{"n_layer": 11, "d_model": 128, "n_head": 4, "n_kv_head": 4, "head_dim": 32, "d_mlp": 256, "vocab_size": 1024, "activation": "swiglu", "norm": "rmsnorm", "norm_place": "pre", "norm_eps": 1e-05, "positions": "rope", "rope_base": 10000.0, "rope_fraction": 1.0, "qk_norm": false, "attn_scale": 0.177, "bias": "none", "tie_embeddings": false, "parallel_block": false, "init": "normal", "init_std_qkv": 0.0381, "init_std_o": 0.0381, "init_std_up": 0.0381, "init_std_down": 0.0, "optimizer": "soap_variant", "lr": 0.00262, "lr_mult_up": 0.705, "beta1": 0.95, "beta2": 0.95, "lr_head": 0.00735, "grad_clip": 0.5, "warmup_steps": 200, "schedule": "wsd", "decay_fraction": 0.666, "decay_shape": "pow", "final_lr_fraction": 0.0, "batch_tokens": 16384, "seq_len": 512, "doc_mask": true, "train_tokens": 86320000, "steps": 5269, "dataset": "wikipedia_en"}
Each number is 500 + 50 x the weight over the matrix's rms, rounded and kept within 0 to 999. Layers, rows and columns count from 0. Numbers have three digits each.

# up: layer 3 MLP up, 256x128, rms 0.0781, rows 137-171, columns 0-127
# down: layer 3 MLP down (transposed), 256x128, rms 0.104, rows 137-171, columns 0-127
# gate: layer 3 MLP gate, 256x128, rms 0.0801, rows 138-172, columns 0-127
up137:483517530507534451467631534464494428496462560475539532435527571488453509416533502518507526584574482459613516486539541539463547391546401413524534561498416415597476531443486423476578502484532456524534498565526501448579451443514388578429401448533491449495479475519516491454535540501487590538517368411461573437555463521433534507483521553580455576496472531481473421440549438553549449509583
down137:507610466443581556402524523470563532485494482437521461525560505604542523579576519443534484508519492499548521417389475511482528439445427555474438601521471419526538602489603479516488460513464461498473467549547463451517432540433385476417540472540533535388555455495523380539546543472353535536523508472463537498574547500552430438516461545621469501472561488453517429503420422545431436492493
gate138:508567476619526499457583462416560509532506460551407522442421494461492423422538548473569518472492423499562443506452453471500493546498464552473494500585501516412476511486465560575512482521577548390538415496485447501437439360525384577459501526443474480622518590517361513464531402470521528556502519468620521568508509487471530451492570471589514434493456383459491520478509459463532578487497
up138:609590507625474478494558469435485413505466535483540524502452484582518371495488525444490475505591445574489484506515434483460513476380447486421430607558460485481504433466525501462383566480444510520546531437533529423481503512525486598492459472446501466486388431581521553545502452439547529487448492485479448317490485392444544470388632526537519457576418451542466449516530482472589402521559
down138:554588463524554522481570442487487542522498438416547445405431425445497521469477480547394490547475403528481485464434475563434541432419496572607441558453664464413486587526460523462457527489600540481415533500522494562554481418567521535442531421486491482541550531545398504512532462408484507560533567457496523494445518455493510589483498508581518488515485470547509643454511515408474533412466
gate139:551436507489543524464526517538425570493513530439624566514553483541476524497529316476507477465502490564471490558495535516547381506503486605479562516497516500527461414569536460453485475522539458466631551431461539494492454484507518514533492462459539559486438446529474513617521522470413501592449487572513539448442518486410556493465492449466449489473494484419487490552562495597373497487468
up139:451566464519611538499618593515459461538455482545490499515561550471471543502530428482436461443501483503494497489548446565504475435506607428457535560610480487515507451518536532588459454409539411516449474482478452583561539447492437462534547491512471525445543492486453401435593525499453422508544517438465516502467507478398439502471524551432537449433439417551535503470420556507493517544480
down139:569528509548477577472466423499534543506460478473631525425411462570514513399488591524508495522435502509539537487500414484476463511427513555599465525537515492416534529492454452480453490419472483538554428494490471439558495496532521524490526456496548556495496541468547423543434540541610455496617586480423411439449455457549425468523536425541567537642424492512541495488446503420576478490503
gate140:524521428482434449441564509499574511524490431533451555559659545586441532464477474609512457437497494468510540447573504486553578504464553481447500558461502595623496533558555548555544507501535427427583400510567501440490480507456534535490565606473567609522502532536446535468414500548450544419586517518556561429451435448480545520541540596503517441484538495521523439551534479454582426513515
up140:543503519501449505548404484488527415515501427474523559519484472492528440496528463579465525438468527411517454508488540492515535588474474549412460464513450560502507484478484586567521484510581482494385519446552523462507425522466408526476540528480492604509484436553565433397497478511517514514407565503464530471563510522473583411524498651546499539636457529570447544535582602573565520567419
down140:444469448507491611557423533482560486515511534558491503491488514463487457494455436517493505512448496471508437478487471623551523542585517471510469498584640418526550525480599445509484470450512558542458465498534516538464443510539504491476395579474473520500459548494456533564464541426514512515395518436467446529598495505538463515467508530400542573407475486502470600575539523424533476479477
gate141:472490485528418556450511564462463404488528502513549495425539553408598404533493524435496436522533559578456431563507459478496423562468491465518443587521383488476549579516526520557599460536543542536581502457476544480537491461421436482450449500498469535488557482607499603518500538528518480407544499551575473529543490455533486551469539514577470469487386485507513399447534505539491531512531
up141:544516513424493494521600573511478540608465569552392443545451533506479566606426496451470486457468527496513543383434494515522561575540520457544561462456497561397465506478470398464432434461513409499433507519452486474470532523584477429528578451504478502562527541468479450564495492477457604421473461523491579533572542493481424487497478544478528527488555500569457510537398484510506541482568
down141:477556488507429398504508562522533541400482645498490506496465554457597551453511442545443521535486421532427561496500499561517440527479578560506459589493518496456433602474507568494481492535464512564462456489460339545554501479490530495460430492519493422527416529514476454481485507549534438552479561449563428548472508556511494490397522474433550388602466525444526521485561541515470562600504
gate142:436456407476544542537504488532529508567507444515547510460554509524507458418611485549604489452514449497513508473437457493590538511483486487516509541506473522509454547501541577488434431475539499527484447501502547600485568494533563426505484541527494484478564477539488523542512488470482441506491522513464543539531609501472538446569529514489533550458477512541501500480477508506486522578503
up142:497546422536472589538449577424490515559443560464422458534586486406427552491446524462462528530511488500358395543478476420515501419501522559554393506552581553565577522489467526494496451492439461454446484452573462510542460564448463501427486588517524575498433449446515392477529532443460523474502527419469497532469525493503487476566526473501518531463501502533456513454486467578541486454508
down142:440432503427503420476546506556458493509514447508541531514521541576455518477543448540542480445505396514556470462514545459565478462557516459510551473501484604506518502544492548415503435479470408497458504486494531549521549537466573494536488553477499408467463491515470497463513473527488525542519474431434513494567544526430445415515551467466476544496513515470489468538470493427538522547534
gate143:462505515538456504515491494406422440493538365431595548484531646549436484441423457551475589498527465475628511508479488550470456563580492568525377607435515474468552439445508451507583508494563477525405440462537512488496514540532459462547507434488557553405505445588504519459528513360464405503447544484496467519517600515467531454484471516541493532569496468489608454497638473548517421481466
up143:425485479529473518551456442459546534497475539552586543527448495512425524478391463578453463451493484463539557449441610466437507518511477600482548530525544480540493506443556525494512492550483540587464505456536480447606507519462438591628401507513480383456520490509475469572522529499532501536457491470489497449555613464549474469542504461548546480512489545539457568474504638502469436500387
down143:490536487504483474468568512525472506473513579469427440545481530456496516540505481474493565475496346518490509491530475522553475494538467541481471564519471435500529542462538473564390542499501610446607538585471438520639484496457465478450474487457470482509600484551557487548565503605487597630479636474488498456433456539387413553489571581448488468502490631512540462492514474432445486606560
gate144:561443488494549521353473597485536406488470486422555436418474511434451539466494512516510498522529507447487464543581560470475436471548442453413523543500418448488566532553504468622571497540498500516512528425474440520489533524487511489415497470458483470517477522492501488479499545465501523542434490458527538531560550431508542474475432499457438383489447374552547473585474378505435547478486
up144:549535486551554496562488518373496447571459566439593502376563477500531505534452462488512426542595491450514541474552490454478453456531457595554503503477476463511469594522510479469446578523561467467467601486521447455539495479465563518489501445435564457532534528497493476513465467517475443530403585482535556457463571457510616521540456497498560512531503484464534477519563509425454468575456
down144:508417491417551531466475464514468503521435472419430533453543519540474447493436479438489505519397595475505394516512418469581447549412489554413442467512526473460471507500464413429509411462491528556545496580443521432515500519540500393595447534515472473394540494445572558518520540567443543558514516447517513509498504559470489464488445417494516457420475504479428545500574497479511480457415
gate145:423518480405527479508407522566534507512525561459479569425452507413437512532486515506517468500468524524523467527527540436549438449511436489552460426436556566436528504476456428671456532447505528451543555505549514543438464531519595434526493555435467541484523392543480570553470446472518619527491470525578445448507406427498555479512444475403508509505585506520504491492589585483417534487420
up145:473455556429559517490457523520500491595451433469450405504534494552586538394471554537505482563504503457502446444563492467437480444565545457441422516547472456577479508516501498450478553451498498542491517497460499448506527496552457594468548500437526509499591544420600528484565522563566466526439505514523530472426471455439530489592565516418474516472451470515531501525534479484497543459482
down145:552586474464552544503566468465492571511493613436571466476499516431453453466512592500507533502490513459366482462478437486519562551497461451454422508542402479460464485576484522475502495515435529549424531536452480437462474462518493564457438472469463455435450499475444442492564484571578426578522511475521598532478502488511543555513522545440554511506431452515579546526531550407414459550526
gate146:424536470413534550495490560424509478463566564457562452577421497496559549491527457464430530532446490497554472498470545519570443514523473548507532509499573493563552487484465466497537448494436507426447503598445502567547588434490454499570490534554456444510518492476482486525520494466513403503456361574531500467452546506478495492495535523611541440408455546483666516486520542451487532426519
up146:508617449537530462472521623529472485530540452482468474382459509442500518513615485550451541469592503533560474511453527438439527443541516542505529498441553498418549545479493515433458497503535454485545526409483533479558550418473477514513489550519468538487491564485422550486497516424433444456508488514567523433502483519515409455507414485499643592452444486599587457535465542572452499515565
down146:565401469484576458513512462567414466576410478522461552506520410510423489521490453410528473427529480600416491562451621448519525513454530473530565452455499484515527484513642503457454417543482464463467530510560489486545499488416464478470563498491470474461617586460416417469487542534514512475476533520442539458504463568483470515613493542507574476511443493454479530451551401505482421514372
gate147:556462525635408425456611487502432571507555474539516488475476447440549482479528538510489398588352496537562551547528531479557587540435577485544519404569495554564494403461509448480495531488466481452557493443431499498459528453566513676401544498436622440474418533568537482480497503626433466437448584492430479502388480402429375426433478433504470423432578519493458481465497612416542413526550
up147:460525546480483470552526451579412501458441435515464502574476496553523536498490541414467402576387489502543531507527578457553488514494464486561489535546423443464441541469510412532493623554500533553441520436526526436549551413501509591517500560524459523465467461441493398528499455542524491452583551515579396535479498571486519474438580522511422456444502537515411535548584464538475483510480
down147:564482526439534492531442395478637515510475541554471533508527461586573492492458471428433455458509496606542488528488401500527549483568565488482568518491536557573577504509438488469483503394462474548378511438454493514567562473442477521461561552451436640433480550493460531639446450433420443512508447518489480385477411477525462645521488593510512471473559534480495527540551437602444589570527
gate148:476465479480445475559412485493513486533513430437536541389518564449481465502544561533501505510487454503550426482511553526530538497522461470539485553546500462430572533488497499528562429482558521472551455468445495415379449396543493526585516488499475338559489466491494518371570546480419501457519417519517448632485509519498535429464553520438481511481467516469471510505430492580550502559433
up148:463492488570386577489525459616530516514462469521466495461418452455443481460415499578499498529540563454513574526480443456542489499483514490443545417476480578423487476485480408533490503510453498521505586553532543419611544518486506542404581557416517512524602490539459570525463503574526522500521614391490613506525475477593532536486527530499469500506565414536511523502489486493458501429526
down148:530431569545448529494522497574536504580484488468522454577534519539565542486517528539406511532561601499509600501568523590476461578456530471515571499472600494532434522497516421543560484552470467592536526467516470448492540661496438474410439439447511566572504476507497488547371469450566453532491540523492510425523485508595489503560427553586574554547516489450461448466471372559546510470473
gate149:478487466474456562448535580574391347495532546416572541582512469490498449487516464471447495443637465541500490556505491509499465465520428505504470510444427498491561520534495495466547531535451461433501480493487604603513496553580498524510521448549444414473486564553544475539463451519490516547512502340494594423446481469538486512504556603488512538614518549382505461473388484438517566518425
up149:450524525594431475449454552525513510466556491565368519495578447436515517453466545439420575507520534454481433583470556511466547527458542471542484569509491385494484411492437504525447470486600564422517507556477422544473503467517505519406559531473526433538569402561522506510408465518455539443411529466500506487481394444484479434532498447500478564446542444566513522428490555514478596404485
down149:507567407601484491451507475506473422452526547502469436452437407567439494485453510510475522449580465504491489502512467560502499477552447537519478550507450476554556555579514465540514442467530527467431538463570527533707586566508538505555545495504572550480593539427484457481506487465520539481481524605515489582467484535502483439403608526543466386526545453604567527503563508438553612517517
gate150:465494596570550599398456463528433505489451473572416465475453550671546590469438530525487519564474573512458504476494562407472554501514461522486533533456474522515465517503485486486575562492455580455488544511555439521446499518582403488497503469580487440465540535518416425473438440508450513490523584461562473378610490547555490542503445467446487499577579566619449441541531398576533495423586
up150:467573519535454413494521473552453532573535532343568483515561521514437541469511469557469520612458501550455431569494523531510547503386437401484545500465498481508477548498552554507497462546523542493442474490509472516489480551555599517487579554488454481489495475479521544465415513483482475554451631535457517504492416583559454588548518567495467612425494427483458590490484528426474530464417
down150:480562555444566452505524445581477485469552509501447480578568459457493454583502541561467506454547471425559552457511486542500538484569414564562523538465589460460485489489540543510529555483557517444520566446454572486413418417492452519451393424527445599440478590565504479478496470549504570524514372597623504548426513442445557459544579527499517470411539516462554520472510484428495536485502
gate151:498504533508619497480560447456420527495482504552488441534571478480474453554527586464443407420566560505523534492503546502519521486544419604441411465548538507607478523504473536586538533627538518502560549514397649518506475414354450517494576533572584545561456574529410451462499477527465527505567554541491577580554610593486491445517514507575459467444393365484561466490529423544469459442570
up151:444423547457485441534485414485452467555487553479527523525482578539484472453566469473549551380518557450492531468481503491470452457432447635496514499459517481396554539505476494449570476487469424430486542516589448418412569537593571550573501482423429542586573491436462491550466460466468505523463505529520551497578535532425449532503527471483495562484543558482473500502550511442622464489517
down151:542495465377539608440536425473521480544611512525520537511540493506471371476463477487566499455487541441507468535555533442508497523521523566415530551454557609495399531430470460506560406480515439484511509482538549587416494530543561446465505383466494513625487474529473479528514562502467561502394395526548434511450451511544530597424525567522499523533557469492494516500500406515585417352374
gate152:518490528488543470494498471499572496553513508537501470565506546498518379525571432476533487475572473536493504503501500493547526494524465397471515424476686458479455460516498526594525588609583477463542527474503567518429570458479552548491519549423423543479583504547504534547508570484531444513596556563540415536449454414561420455494497451444524524508528475456524555571482459463516457525535
up152:366534462506464427492436585565602461417520499448471521471555564513397484467598463466556528451549473532491498502450547505584445532605487511504546494481602509489571454499538512589519414463491518558538497374466457522567444589498513514440416590477445527471594509434543484444454541588465533476397489638558441549484479505479452493469443340455522482468404493600459489502541507513506439454454
down152:500471503487504484412561498563474522543487518465455495526547466519495466456514506553571508446628503541479511469501548460481539426558555468524511523587413465542559461482514576591566514449556511437573432533497538467478432588548459467611439566386445481417582499510482510543496352500492540572488499486523471444466465559565548542482453416453539574526536470546402401560463448434539508536523
gate153:484474476532437470582548458496554476544467392515473442497547460468541503534494475571444478466528454510560401557487491584460540392513472533438494440491599500471506415420531565510492603503545566575434552483491508454463467506452551504407546470506639497525471522436501460591456531516552448603552556591483498520435546534576500562549539454523533425467462487527526551533559551430501428554462
up153:524553478580509572560608573422486572468436479539491436480544535431474489525556484502468520551516439500464503469475557513429491567481400409559498543504459470527512437482482494445516486483494547519427595542479501498564521525564494542482553482521513537548490483425580609476534530483490517549603559490558513545464433556499484535515510439623509532494461451524454448480475541503424462531556
down153:491539454515483494539400495454542501445433536563429501540603472450565501507457525535488520571437539458466517482448430518559463550648489539573444462593487512472528572471504516588523478481477523519507462478537518511496534442512578470388461552604438490471463449476446549500435473501501441421410524487540538526609537562530552411439578527546504425600537494466506570510518576483493526454532
gate154:500496486555457580383552501556455440480570541513448586486512537419489462514378464464489488436458465496562477497464581640517507457502496520525479551519490489496480591455473392483501513517531442480458386459369505552430485549402458409436473489504529460509477410455428558518422509505460554463520486468467501558419496540510441452516486585590484651494573497553549529442452503585520558565537
up154:464579474603459539430510489596528519605474434500499543554416402544504607493516475599541479428576535513474538537407510524528566530473441472464450397484533488359521464535516541522483566606414547561557466438424621543550378471477546480536469528533552442567512465406565555570481435512480489414501541460522575525581478529487572590488472494504448550540497520439517517520509479578657599490528
down154:490529521591440452520428545433535469527552500522436496558540538509501511622521564527492437500419480417489518516432533508484440483476448417507437624498492541444579529445539446616353474411468541536509499496540425540473544513467599401513421546472596425462484444436458472412557426533493536541494514524508448456595489480510534382624485552582484537507508470540488466533467521467607592482481
gate155:521515471488558508493482561460448498522535498462526575425540675495413434555533458489482550508554504506498429513543444533552504546453538526532386501534482407458600574538531387521567550470478430498508551515474496451500530536595452469561466399488421496517501568548454550462562448428470473490463456462421592531468465463558489476539407454467518517582432387503481419495419491478465512465472
up155:503552511557517539525477509478464537547460417576581512524515456456591503498544610481606378372590443472455522455437465440553516456480537385509493499432581541516474408511490500468545463443521493548413496480512572587467554522498528534439558567506518498404533479549486498449500526482542494426572381520482521551481494539600510431497534574552506474565476411512513510537450490466407478498526
down155:443483586483503480460547563509423527488446479562544404503424496573564512494493469483596472477487630486428569489492405508494483493503479480545616453504528486503457439563508481485445526526462553476452547446580619496481547497517535490397543534504490558415469491471462484492503458425575570500494514453427507573469441507453505463481491492445490573583454520539543535547563458454481416560474
gate156:481491480505477390544519544440394521610530569547620553473468565517511481443483514421587510538517472539492436544494540466515484447564506537504574475545460418613456607472547549512548474475516517559571498558505499518478451464521538423480523492451473488621528436549462532504515495558528609499322470520427537433506470435532490456561502470511492533530489532551472560544399499469414560515564
up156:448542561517451430448558435488488529463515524441557551527553603544502367497548484493513547510478568457447482548555382467444407449516468483520613518452535540556454548545475424437448495517520419508517498472387532431521531389520438517557442516523536491523503566453492477471466541539498366576473460648496529487502504534508528522433442566557546504612449507533514496491488578479439456499495
down156:631470514504543471507529455547534510548463490524522474434495438435506513501506582503482437535453507435545455532562619584467555526511472510431480510536436501524459526449496489431571387485445506567516409550589426457462482439513526533496492554534478523497439475481421533431568494471587431553419481443481537457524456459572493419479424534485528478529515481474460424521406526477505605413496
gate157:497548435467471453572501502471506513469614509497477471442513446516506490477547465427508437540489510513448555541465482436518503467499555413428514564490463482382511426474400482512504518556505574516496439551416604478552518543403490488513482497545552593494426420496531486388503547466510429570586572500523562576398504538499516467542520587501482422510496517472514503462507441561523511504566
up157:488460602458478445477519530518541483522430600558503491537494533482417554523511576523512513462573491529452560480527526520521481389508393515479567484537549541511413518495561472480537563585541455393491575589599531436468505453490491536425475447500483505486412509521439431508486577452561407524491493468527490476466574485514524474546512537491480489467473545485465510460434400380518503426433
down157:525502455505448512510481627404504437483400500547589540564559600538470463473553534589494462536462548563519494505438507451450581568477571476431542548538435462518442437493431511482468568534531476479572570544450521527492474524487558481466462540515569527419466536440453582413504558443452546533472537495454462490470476451532508586517447505619500461444466458458448437485484550490460439452595
gate158:486498466511552641465495413427458503416454533534540571518529469503497520495480507528576532528511456510513468489482494507504456492518563545517469556509487449490545562528433424629514553493529455463529470446440439451470477462411493519536455443576441388454547576508481522483593596577569528519586500528479485492485525543509583540448459530561480462494475470489398507457596513507534474408468
up158:585515516561475427431582488508470488564521521468480440465462529492445515492592479552419422506418527557497607445549507503489521481506387472511503520498584415525504467471646503536505480457508442598453491551536479518495445509484458466545520514466541434502498497414511471559449436509494514500457508497467460533511398479568483495517485494465450496431508426532561528560505489450423471455383
down158:556473459476501500512485512556438611490540486509493435580486558455499496488488604619470523547505454514457447529577539466377539487496447443489526560435521493454478492571532656384604516489536493478495606505486453553533501507437528480441550460454578515495550518506498437535533465564505485440418462558559534447515489555577416484468533435521422452471521502501593500565485457545497473576533
gate159:505446452436545474485523509594491485460501551498482471537441571454580551448523440472556586512484551533556470486529488550578442504591499423512456498573519431412545432450499505439582453469465425498525505449570495553451535482509382504560543491472567468488447529531502476486467552536542481523490461506453478530433524539477544482477514564438530573443457535468518568469479513475575547494479
up159:443516550499497541509415554485460472433501472540506596523510456472437507492480507485549550577442607523502502555494485564479422493571532502579573476483446560519454531523427475466468497506554528537547463400533466524510486517421360454491485465441481503462467502495470410591515450577463526559575437494505499457523505547464450518528458525466552505492459552565499493490461491547495414496458
down159:587534443500508482479499516469518462567593458443411509510407467480493523546512495490490464549449413548450517535563508465481539493496415494551511525433508466609470446547474474536564514443461542466545527518530474500511494534540502521523499407525501587571441497475506518617563470459505428506511503523440519473401480506548501477472516460473446560553525468421492565535470577449449563485514
gate160:560534525426583563589546515423555454451508516498457512531562504468524498465488474539532532527612536567514564563426436502453478458426442421499538532518555434387493532470493458547568476567527528495503468503544468472450463480459466463360413454533501436540509476502548400440619495458530467438447552418478572467416463638448546430493455483502484549451578472573420493455513495499467508396535
up160:524362575417457499437519517414470488550462556490481458459525554566540615448582486514511493579572520554546540422469427468542405405577544519475525514528555486489465480567533459593597442596499492563453550556422463468420418487503453478480477434471517412531495494554551515572379507481515483518401493409507573559500459541455511518454478478491513626535516503485605517563405495524473548593368
down160:511437488431471453449580585472554493494467539409567490529538531487452456578509527455490484523483425554636621510453531443458469448514520573578449586531621474566492372581507558534453547450618514580405540492487613484512414541532543492497559549517492445502537599471583488503555552542485557523527549533550481494505591447503433593463421366493565529525465505596558457479403484491413527554551
gate161:554539475451508518528472476447474515543501534386468435547520356522474478493521473496476458502444391584470462579503523550485493472515579519524526469506586542414561493540485504474510494594454488518522476574574482487513476424405519526478476433484692487463457577476480477498590475452446390485544438503529538572477473525541462588486515523469367528466435510463444409497536523511462540485476
up161:449504547460487471512567475448511401500498561505460478533523478419545495455444463442553496459443515510486542506492484517467478527511550438539571481581493368461547513498397528498508412457624507490563517450464469417453467552525579502453589546532451536493483477465518508509452496391545455482509477463473479560495391592413502443523528425554477579455532436418417444525563452532491536487466
down161:476522412460451468566452474445465488405485497496565483603467533426631553548471617463470473505517483497542475485472399544454497495536473478512501527468493417536474546517461460482522506473495583533449429469460533518444529544409420575488463560481429420487512494478515483444443420496523434513609535511453470482424510533453456478441471539419446427577568429455413558587506438508450505531475
gate162:403524477492408418470482405474437472476524379507507554492471464548607521583520509479479468380543535499546500455574408402554501514583487499511423493466413477489566498477485549492489428452541522598443387414444510439478458447483530601464569513503582454581503618504520468472517505492453576591547490379537449527505519532407519540493535503424457543528489491481498563454440597519565465497512
up162:547551541608425486570489520514488462453555507478457555484588457545533466506480484488428512623505566574509591443502459512482442563538559440537488457506479492527492480529435421449535570601595533506479477511493498456467516486468409498532477509528527480539527503599495505543542577532546584463525579446581540467483552542416512552427602455517487453605464487565562493512581545463496548404447
down162:524516403514481431557464484564506500540516490514495468413508515451466427480508336481457409544486528459417443481425563433508577491533407372473457548502540461560514464424519491402537416414438497510480422483512520558437519584542520603506514497433609501425495441501436491456601440483418515540534480524463564543479604557450460480384556478579471520517504504520451429494445547562452546508622
gate163:510468493518623534485574521513485373469481473444506507540463428510527462478497579450554433575495582534435540547489507528538547575576499550536511501460579434568530459558573448497563501496501415523458531573482539443514521494502539530507530502505467411555606563497554478506460471504485558472460481587513571460540502518455493518544451565542626480467575368457455465445399487418538521500450
up163:433548544519481488497482530383454399547389395513531562472565576476478519540458520483479577476510501456571462515555468543451570464564399438618398504406543496550474572443507556471473457504463404535479447527545520420449522534529433488526594505476511525482556443451502539495537444581467546481490429503506521467481499605481397458586493519486413528466538444439379408475507524523560512576471
down163:601486486434613491535531486505455443619529513441528449559485516473551430501501564406473467530549549462455462461518424464497501513531430522547548510547535567594469449535462525538487456507424624482509492479470504527560469512519492465564569584513405459463446549511524510509584531424533478449594547586527616506519553475453461494555483532474559539469406492474488396544395465471521450507673
gate164:522433514432564475494425530424541514496512446520549463502567463421687537450577569555462579513577487485411478508508573481614542513480447518526469423516541446457515557465487455548514570435559478547507429581577459578478546507547491385434479474444401538524513585343569480446622426436474544374583481601535350507434466505528560497498563547519501574501505464419540539468488493441513498467468
up164:525501514530518445571506472482533502527497435462548546530441480445494471491605490482519488454593429565518522428484503472472538473537521559554494509489429464588508417600475502494539583494489437507488526447466511401616487547467451467520491463498383527513524617520494419464588517599452574525461503431433444445468472547625502524454579479576521479517379468481433445483382464464576571525555
down164:531594473520538526604516527446489464511491553527413542606406532415557451527545592499471552631537552545393485474525462511486554456546557472496536536543493416526509491523595512530536503541557431495443471492566540500514504569544600454489464522590484389448573541512509548433529517570552570481423404483486448576551542523430536504540555572543570555471502494473444569544563487378518472497493
gate165:559454506517592498425361402413551397428472440527488538442460440505536448382532454516506513387526478488593429466527474529511502541504465589466436471523642474481459504475388532547408536415584506544577432529492569464463528560539560495544542415564511469467550516532487499527464410484442540465411445487475546489544476541519435453575424539453472495472414536503482478546604500572562490497495
up165:435622426442395430522589521549573551486643479486575399518392495534414520504565564540439534467521483468470502493508397596477487417410573453497550639545506506497543394555470457534517532534485569545483452497461507470561423560512485476460434407524478488513549558545501623427506501482430498543518443560535475511442403396531496461467542596492564437441532523465469457512513541481467406532580
down165:629487402497386511517542387468469541450492461505540440493427504474580510485515517545485534533528460460467423570555455539498562392559405541447515435567517479400533589444521468413501541474522550547434477469531437548487459551499617548367528498589549453483488614586469565550491451573447454384510606493449510587475481524453492439466447556525559445467558406575486380417560515468502444417558
gate166:431526456429533536533409584497475564471464502512501524464512492462518529517543569562546487507528494503490402537449403423488451513536542482507447348526578534445522493483396470379471442484530495498475566483441535497558580529431466557452470542512510473553452536523496480530478499415488511504534478531444475563537525432441492497444486488465637476482540491465470517499470478435460547591496
up166:456489533471575449528506495553580532497447559427477425543416505500547460534513528426405569485419551495460508441445512569542521483467518503477495488487457469524496514488479431429492475534498545516447505508487552508569468484466561512468505574525460460450525458535470492552342470526529504455505491415491475499516375485440526536472566469475506581538514469530532527417449502487518508471526
down166:510470522527535453506509506548555502443500462524510532552554503526507459556501501521497505463487456442503457502635479442456515397456550465482354456514501542518478528535467442531535473431539573549492593440543468450488570492515451478527481456477565449479558571497521578482564542497471405588543473506580553474463437502475478569515570479539470486459474511457432441530544590516485503499526
gate167:570522480563510597530513560530585497502505451462563521550509572444459570463414562445482489562490529506551506651497523475460486446459497489502513468475526549508452441468430522413499465473465432564562406420443579464471486570422485505617457466498571544510430473555538509536524478519527549515588473507569526400474549468528450561467509462505530479517525572435498479466499488479520533567449
up167:577470440540484423424640515472489463508521478473453488435490446445503466572458482527503464473449497500528539548423515478494494549470472472530492546469568493520490572557501540564453466460522459427419550566471534508481418464588413453482501521510393528422472598511481390505520518490467450493476490487406381568501565559526514456554502484528560470503568422556457571411502547455582475506503
down167:442533569506455587548550542453535540594527424574651504440528425492511496491428476514447501463535460575573486525467469531416444436427518574551526460466472519571507534560530514527500515483462588500489487524554469474472604573553594459522454575454550552559594486449464424456534477520479471535494502423526427449548407411537528553509498543553568574474489512576455446561465483532496521471402
gate168:504535412439513452441480559461470491449538576478463539476457538501477422452408527445463518487500512484512456490465519520508426510605526469508496481532533486454510528561439541484515527567519415515520501481550495498462434565500488518526548376560624382529528618577624514534581461453385518438562515555489500542505516434477494598509488453514541504589524550494419519532512488417533559510665
up168:509413527520430550485501523529545602444533465441454492554527549573507470535608513529496527500405528408476504439428469538507466499530514586492479494466519580481458491439483442545498461550442511477497497536506542480446471472503492506595504514471478624474474542448527472550513441432502458600443453517515435457523503479494508486514328534522549484540539469478489511418506547614548558501550
down168:544590445515403553528502556506578531465458554512531503522585509527506479511492532449448522569449536460467507454461477540465406441518496580500462564461446511559454488535532491518539492513514439409477448542557583525491472597460447449543509515496537476494526453459380476533507512481536490447631358536483474484547549536602502444566372575523476543524563457502486511500512483578406557498520
gate169:503416517488596604476493388633533597522501530559526462484490552545487509569498469526521557563575476432577488445544508555445431507504475522527497499526510425500544404530522513535459505489479575518540588423475550538509419447584542465553499542505545456428470469530527559522474495611422505543491497574481397452631546506436512460468514503516523458503562450498496518432564414462431483498519
up169:548432527469535473454399491470534544536436373502527497468478550511513444506461550572463501414571509527427527506558478460541527357589468519543464489434528540379572604498505556438536522488575585511472500463486548563383578464496471497479546532564521512491443526517506477491498561495495505556452522459531544489421512470531596500511432487466553539560615497587530506449531470458506468493525
down169:453566507504476501448458525628489438478515415479466475488496567494494509563463559472478478488490427504466518552487492459506472540484542491455537538456496542529446415427514423371540529530552462458471549513577414556447471507592532475438392574511508438522528542421443498488481454552512478659523524457462514532559484360422522540503454454521510586503434470507542555482532512534452466487433
gate170:485484490557528508576418509484518498480480438461548479428476505518455585529490528438481516506574497441437474436578479455491508515523506552464495398427479570489518423457559503452493445477573405531592486471514587538553493576537504495525517537568545461504500440598498521502500495471442485490534412554519509526491523547433491482494511498537537510440477538511430537556469552459511516523576
up170:533544521496538488476487554490506547514499580403554548517524522560488469421512523531463543561508540474502444470523475500470446533445581566569580478535500485566481489537447395531574627470487543468495492472496485535555538440488392573574558494517501462532481417515513460513402563519486552515470450520427507444480505443506527522478491456512484407491475446513516540464399485505530496503462
down170:493455474521492452476458446529473513527462484476453542526529422492510554475503527497562538518540481423432559470488529447568556553558519520459443431474546478458473520567556487460434527546508546497474558497416504446523461448420528410512457526429481474355491448459538451527489452473488533517526459467539393522473498483467493519553511541451417504462567475418491528477516513490528434491599
gate171:395439568491489532480553517440456545488512457560486520320459486478522474398518507522425519456550485521542542501398523487477504536538508412510486502512487519562455460521442415545425527505492467560552488545514473564476462530475563471518412557504539460525525497485553422482490521454471551498462507440583490519463565536376494496460495467399628428481490441531565549477515530498418455576491
up171:525432400458455398496444527501575554528497642535562508499441472530529547505427489459464466548551423529478430460593520551491516454476501455470519499483488423490542452530454509564491449561488540483475492510438417398512484455526444457595457468469511462511499515405434624441395519580481425466521466479379437520436555429418470478496596506448489520524549559431511522558466484538505544496507
down171:453473505537480518503566460511428450438517474508496497598442496483493482421538460564447524521429530499529507511441441466565574526555535620456568545415497507497460529538490589454578581445543491490556525584399437571517458499455600518507513448516490458499481574502485547492597531534455594495451496475555520567433497545626563548543411537459460563459537388472569442536547538528519453474441
gate172:500494573480453575425501563398506534504501504495549517471542559500460453453590546493568464513475494479490473489449456507484546517556475513492564518523492478477521505497514478594434459539512489507476484564443439527555475544489509473509459424573529421540524463616602452485595495487654536456381546505478456537460523469490536490490503445503443496453468442489505498469582568484493512465470